config.yaml
head_dim: 128
vocab_size: 4096
tie_embeddings: true
parallel_block: false
grad_clip: 2.0
z_loss: 1e-05
Each number is 128 + 32 x the weight over its row's rms, rounded and kept within 0 to 255. Layers, rows and columns count from 0. Numbers have three digits each. The size before them is the row's rms in percent of the matrix's.

# layer 16 MLP up, 1536x384, rms 0.0865, rows 229-254, columns 128-255
093:091132128144156132127091126145190112091135183077136114128133082102094119115167114173101146105182087104100096144215112162101114159179140108122064102114147158152099133128134156098113169084127116126122133129117077179120101069126128135156134105144149132096159128154164140166125151169083160167139158099083177129151135104159120124054073149112139116116155152093081128195132163129113118154092
097:093140176170158136132137129078124141125187134175183125180094141115126139125121063105123128180097104098127099116138102079171098172116105087116156117176163083119123154156193160138098112168105093103136115155148151120180100160054171140114145131157071131136117116105133109083168118127144145080172122162181162115179127089123165086176090076136164139114085151157075162097125137136135185137168
103:136088175062162117110066181097099147132119121149150127089165182178139148156117100120116127138179122129153169119109121111141037081173102102168087090133115125117079131154106186101109200166119151122147145094111089135170148115135148176167191163085147146155122164128169138111143120161121143127090111144127068138173156109135087162150180142164157097161172074126135107175097084121113141116121
091:166163097123146127084175109130132134190118136119067123152154157142136132073113112128081103120140142057142116136095084070129081136119083149097156145082176124113190107093177162128132157121165129110134112112110183156121099094167150083153171116139100098140165103146147150181176121080163096136114154159154193158151138097132098122117082122144109156117121131104130087083157172146091144139132
106:062098120177201082123134133169083119184107147122145079160125150172095138150133141072189106205094104126194150122120114106149127125175114125168117068066167157106140136089162159168054119150125126169125163115081178152090078137123178113142204115067121165094107098144040143074119170103147100133131123143130102151131085085119135122179083144137108123171116103166056102116105113169172105131108
104:121161147127160129143096182099145105111162106095131150097075134106091164151117137184138133083083141156143161134133081169140110153101183135099094138154111213153114103113176140108152145103134073161092092135151197150071129156137111167084143147099150102071110115108150105129071151094141134128069162233093108147129126105135132191150146171122185100109137178141064167144110069146062127114083
100:112117108170114152137168142129121080098127171145150128126087096076186134138146136137136092134183203122120144051140120135200200140172123099141085132050117155077156103165134175125126127120186129131180072121189138094086117122131110096126091152069159114107136133141112094146119134072124077108143163152110092095124116140085161156129179118136097112139165115123167136111181090135191135153124
110:164162133105162100127080135134107148151132177080094102165086160124078129140129093073118146148113103176155201165111185118132116128089117093084136149143115106163108117128159086164160098114141128115104108162125165119161159160121138089064107108226159116104123140102154072148105216129135180187135068147162070111135202191192085138109104104170175126110148156128111068082103106167135145109158
100:158116178125156184117104126122128108141148133127113086110138135121114039168111104065158125139119086099146105134103127151127084153109125125147166119160133086101149168100151117098166056075144119108119124141093080158143090106123168089141119095111096165121127144123180113174150050134165088111147132118151150125120144171137120087129072094064131181137132177076132095131194099089157125069129
100:057068127139104126116090107169147152127144115118063104119144056159133152087157129035132167140132224092116175114098152080072055109130113073177146125099140098160159173183145120045136103118136083116115150123117111176161123101089142078132114101125181087088134127168113094151098135159124141129161145116134141136155135173141123142135107126146116176096143152146178182071073135137134147167111
093:141084112118100137131117186108098179126132086116121120120130153133135135152106109148152129132172090052177154115063155194097202165114179165099166129112106127134130110113110163136112146145161132138108139142228080131132127126146136101106115149140087109098102056087126107137109157161092116153169119063115113077119114096071104108176209106157126096114102132094132145106153124125123128129104
111:163126082131181122098119205113063089109110134109150177153054129102101080145128084088200070147110203142092116164123172180154172155116141154143145110136095158143081172124119101150130099141150085100155151155128104113132144120087132140093127143156122111196127155153194125137102104128169122178132048097114072166127110185096140084200167151132135208079099094149070115116124133079133105113121
096:165082150141157112179132173161136137181168150099145167089152112060115109150092123124118103172123157141108182160166119102164136166077127133154133181067157160162115130102123103084117118155159196125072141078139167134152096106146111121130200018160127184171064159138133152127166147167104119095146150115136111133145215183075085145127099184079103203144134124105072109137090092125127100105127
107:115123130139167137187128105102120117150176088132081053145130140106097140162130174185198099108106127098143097148112080177089082111140100131090126106082172163099120122109096162134154099099142143127161095169172169116182164127127139216122157136075167131071107150189122159087081134087114100118124076088153155126110147080167176092084124139107101179142176152139152143171176219062181111147160
102:123105142168141072137160149181073077082166124126156196173135104147117124100133073126151142178137169101137118149103143113110104060112142080252129126118063119143130139105115102051102111148125166131176133088145075145126154137096121120151130158176116148139171151117086127147066067152124145173104161095123089162183133147159190145162110168094182114130139082168082151139082198102071183158201
095:070153165154163130122105124152073089064069153129139099118120074080125190153167079128161179087131127151103135105123056079046116200111145088129149103138138132073086130206176150190114097142159112174208162145102081117124170098080113109137115137081125164065133191106131067152118124150157085101096129073093174114181052142110108144102171114136120163149106117134109138141125134154104154178157
101:131119111119093107138127120098127147100106109136135151096129149149117140108143121103134120112132174129145166083150096091098127120089124110119088202144134089121106168112110090164144153140146083148117154113141109081152109123098129163158107136115132101157111143111107168201073096090182127109143133123180094112175166073121114149146208148182200133134232122076183106073097172143104105097086
099:123150129160133171106111081131140115123081182126127121152100115169146222183142149154133103146190176102148126144111072145090178139158126159103160134146126149103092104115122166168075110182102080137133135059132152173165097150071079094129151061091154075186126135110104177204147119073098114153134099189133177141091114205127104103149099058155144153130131170138161122161128138163065103173090
107:126077106117095132155155182101136139084129068155105089129164061120173172107135141132168162085152178144160107120117067105065121089077153089138172169181117168198098113066126117137128100111115122168095095144183118131098103107112072121112130101131105110128147135209090152173159144148110156157134097107080097134189135090155186099108167134149047144117129113098118160105098141109098157107050
102:133153083146139177142099126128121114118158100109058116139164094130174131143167146196126137053140142136089088102086134111116099109100099102212118123153127176161100120113111118140169182139153103084112110114171120151084138139155082099099128082052164136054115152123114123194116142115155147116096147112161112150105147150091092077125163072081111104111104102146159143056156125049081126076176
103:126147131140078123141091083131118120149061140186138190098141154187122146115173145123133123117175192115098154150149171115180160151100115118121127158133101106116135093130129128102116131154178147147155060077133080134154133097124163089106144145094115119102174155152141166149172170101118109148083104075133203148197202077149140164111125146146144234198130121095114073136129097102118119120134
104:153106139133099203114207148180131129153145152101107095145075192111205097089145125097154106130162163111108124139138121158098115149136105149145110114162133109112124102152081168172156158103158171063133169138143140174110146130177112089138118107146160120149104174130130218091179147107123120118143104125138167103103115151077128142091177124106170132140104168159127110107149103113169173101113
105:144106121112174179173091193108147129162132079134133108078136163153169144121109099145175082089087156104101136137073108165099132072205079088130108081132099160146129106129134075135114086118134132121165176110117108120148144171105114092189122145180035107140086143060170149119141183127117157145085198057093151147108098111192174158169118165157136078125151126079115159172096124139169152110161
101:176116149157166086145110129061146149126043098142171084091147118115174106096150105154090106099115138135124093133113081091157076122121096160127151132198167078088056148102158094128200067167101149072099133101122108157186091053171107150149116152108127186165056061068117158090132091106126142153157116093077129163120191125150135101072160098158136136133134091144130162129119144178109132065126
103:126176144123111103065091126144120101123147121154160137130114058189127084177180142147124180131143139123169093076150084174158131139173125140115158134120162170122103120160142071102100145152157139179111123133155114146126154179189104092146145128144136093127130094134119122115142187157192097085120170127156128147102126117187150098120038120078103125147124107136123069099169142099157115090187
099:148134107139166111114132110179143139161132135182147112121181079117128107187121154137159130091091153157104126144116118196100097105126058189126129127115152166118125127103127103162126163152143155134126067140194141106148110146121147074140079160118177108120149171095156123127114099102135183177129109144169068111087141094099123146096100141122152178141138109132171149129093138161114152138113
# layer 16 MLP down (transposed), 1536x384, rms 0.0837, rows 229-253, columns 128-255
100:121108077129046148183133146200135119130098101188142124117144157164164110074100093122093125112126153154132100115119075151141090155128121140132114113092124176112138106081100183162101102062086088135130128135103158122153142160124109119084154141189126133140150096103167133180178104057059114142126096103140153146124112096073090136171103121178057110123105072069104129084145157174116125162158
103:182079172150160105123152169071086101078056190094126136185129103118140072140057146128147151110178159149143168105143124096115102122113169184147123120131179155083163099109111159099114083186160139121108186123146181171144162053216137153128167122142193174164133173141095118141092141131208159137115074132098121125169164118095075109133149123120103093149166095136110144158120102120101117187153
102:176188167138076107130102136123154141129127127138145157098197179114075137181155100128130121108111119164100129080143086163146173128173132102130180143130123176114068127140119155090118153082091150138143084134126100112171130116093104167083178151127140110130135086103115144198136103106138110095118086176155088081099117097105119125179177156117147081110068175117212083114123162140090117103124
097:131119155112150063159130137113117144113139139145161232067133182186114128087145144165111144107132115117190119083136155148139102092157100092146152080102124166176070114226161087148181136174129169120146130155118104162089089146093151121084209115126122108138172125085123154131143178120130104100100114134167093093149138073116160113121091199195112110094170125130112162146193146149134066167156
105:174130122121129103159089117118171201084115086148141163118121128151133132126126138166123161131110199146217126133172109097182125174061088171111114080171121141177135160079184114170102141082104149068106120124154116095096101134080055100123138108131094091068183061184135125062115093154120078141116124098096213162113121097159134078084166145122166135106146133119180087081151126136118126111143
097:157142105132121107104113094185191195131127106152141125118131114158156072110106089126142082175063128106145146107108170162057132139128108125149129149113092115128119130056105026130186125189216137092126142131120119097122129115096138161152133144130157084110127095149155123119131165116149129127105094107148122083149145146124156093119123140158112152170119125141138084121148096108150111164139
097:134140157090143151127149128068166173115144119089163109160153087095070175184144130114114132155124106135115157073090213158169099108081159095084144170131171141112121158113125126147089145138092088168109156020092152119153107076169144148072160107146120095080169111109131137158135181163112131098120169153115187188119115112060130122130191095149108157156116112126132161144126180119093084102095
100:089163134113050151125116169151116191072128135134157200123094139143074151144152088096101121143063131148153165135126074132126140158108106108130119114095140142164158127068099055145150113158127116086080118098114155148097136142169106110060128156219077095110047158120170126171089106127123200148164138154186097137124145117190105092139141113111139169146188116166124123115189174137076132104115
108:144120158134117120117136140156102187163161085098077139087135114137186131110103103108112139124081093096175113095111164168112113132116109150192128159130073164170186107133106070144157186135129118141154175124098163144119056078081157075146150145129154131104117111098141101159203081132069181184159151126158177113111126123065167117114087165120096142116137161140150189149127122127153175141160
107:157098103133117120077174137168091138167107151075145181144131118112159123165132087145147116095125138172155139138087133071205154092138100105194123091162083124175120151140118122145137130125113080196103134118153101122144109148176106114058123089130099079093112120138023146134137072107164164105165132119151118153091083106148150143147136119132109169150095106167123059089151129122101076120129
097:047095113123107146167143132088174095179068152116129128138143109087101052129134176131066151117043111092173117182126126145109170148158111091101143139101095145164148108180105084157122084080084084056124121138125136182145137169153153163128121119147160110088135101152110139109118155126083139124103156150136146136118154085137128154120113154117144166145117144109145061112060125067099120193115
103:121139190117193079174150173090127182103169176137086130104098095090079176202111110063142127149113125103094164102116100125192147130114147147157161086102156124146133133031146167179125108169131129075143135146152188132163133120112084068168154105145145106167159137143097112136166101122125148090104091129132140185122139112034128119178133139138176173142110113170164145071135101073075127138098
092:120151147106087168113140119082140125142124053135097085088129154163131162119144130201125122081138152101179128106106127116126159127153136114153150095110154101097076112168130137166074170092103068126130125107141163101094084185138113082114096161140076111144087117163048123136118179118146135159183187092170175196092096076130149102092138202151155106148139102079131145110172141116154167149172
106:103129185128160130132217049090080100213176134146143114129133142146160142117143136134201125168106145146113121116118133111104163079118150131160090142135165090152187119077099192096128142082222113129168131180152119132172191149115183085100124136128158113190123160180091152122087087145137151125130117123157098133180130133136147125123103168148121158102130103153081133127131142152141127119108
110:081165133178148186141174142145140151133202114129148196145107155117104141094094067145165134142135151081176149205134169125094082051133178174171132130139138091064101094128117124114118118120133114122088106144109149159088173105162088094189128134103040174120153050123135130069128089149128193085140084113079137109083121131088142117131124111148104098130148130099102128118151140133142107126157
104:142086095150151116165136127118121158117172170051122140113082121182204073136135037155158155142143153067103180102131093100140131115138150079132076135050162120100129048181113111104118166163102101120103106136130146150109119169063134156168136103151121153150128106125102133170148114099138125137098094113111139140160075118110068104134099113119140117141225098140139142166084083085076112113147
097:175103133202102154170118120150075124079125114119076124133113126102070102149147156118132154072102140171103138133099062075121107106161121139141101155054150209136103179106151069153131136136135140159146086098106093198163101144142087153186152154152117171127142099147138205069080109090096140131146125102135204089118110087163099142107141109141165147140116084113132133136161149141147142132179
102:120189084120125123124116147092141152114085195076117121142135162127137156121099107113132088137051108180205127212102141148085088103161083117098105188076149135075159125100182130143089146149133080121066160145100083093131117148114150056114166126120150144206108144140075115166120171126114149153144122126112089137125139175142166064156098160144117082065127158180128097096119120154129137137129
095:087176113121137181126131086112103094145165133171065066170130127061195106110120138238137099223211139129111105146113099134152090167109111124115137152130127152147153090107148100133177129097115149070164065158158063129099133149127159147088124134062117113109115197112056121153070138108130097133148114107168101182153118121158147112145127147146159186168131096096110165065165098166139157163121
101:145126096122146091092151111158150148109134140164097195148165115130183073143068215106110120096102078079167127100130124158155121095068125146186178134152138157114117151126130147142177154142121173100119131109125130112110119160170165144147127103113168196089132124128152106133111081094134099150132204107148135146183086159085151188176140148182128143116080067140135147105124096077143161090116
103:066122140184107082152082130147128144166089147132155117068035146150138151099104106124212150133121060135093098063133132092142125160147100123111130104132140099102142096094154107159149168150124119076052122065108181171100130179108169172105111122131093189169119142187148136061107159136196212164173111129124114112155140137131072147130107137096064147142079090155092109117143098076172091131153
105:159095132152082154160194182168130166147146086155158176092120136086100114147111115135045088173093147130094134112120092149115135156130079155145132138122126161123114129110151064107116168061131177113092121090173122170171105117140095165145199137142148196104192152126120049107089174161123116140110129131101158172109120165204136126153178097143164175118092232167109152121116142114074165149109
106:137128158089180160142144113112150144135057132167108177080142158083144146116150097106135144157109127078129104150153158106127125083127095175148157140100165171102107123124151145074123077115044164110067156161124140083146187076123164186096129151170102153138137144145105170162091089141130084120103092075168166159116123125153121117171192187178212154111175124081075056135177099154173163144103
094:128129141145072123158084149109167146081165151104204141052124108139101199094113116101115173133118142081192117095098165094094050162109204138020093147134168144147131138103130094164187069107133113104192110075137124115180106198168132115118134127118126098102068080176125117110130125132110117072194108129113153134087120171124134162061118124127100083087120119079150119107051144121126143101132
103:131123131149171144167101124145126097197152100113104087169157094133093120115075151146095138110106193136121107180150106082120114175094110132096182135161106126077114134127086107095127127108154141138080146077114100146139117204110144136156099168176154113196138140139113171111142183113130113146129093091157163154160150141161165109108106058136120166136119179060135166095113160155124086094107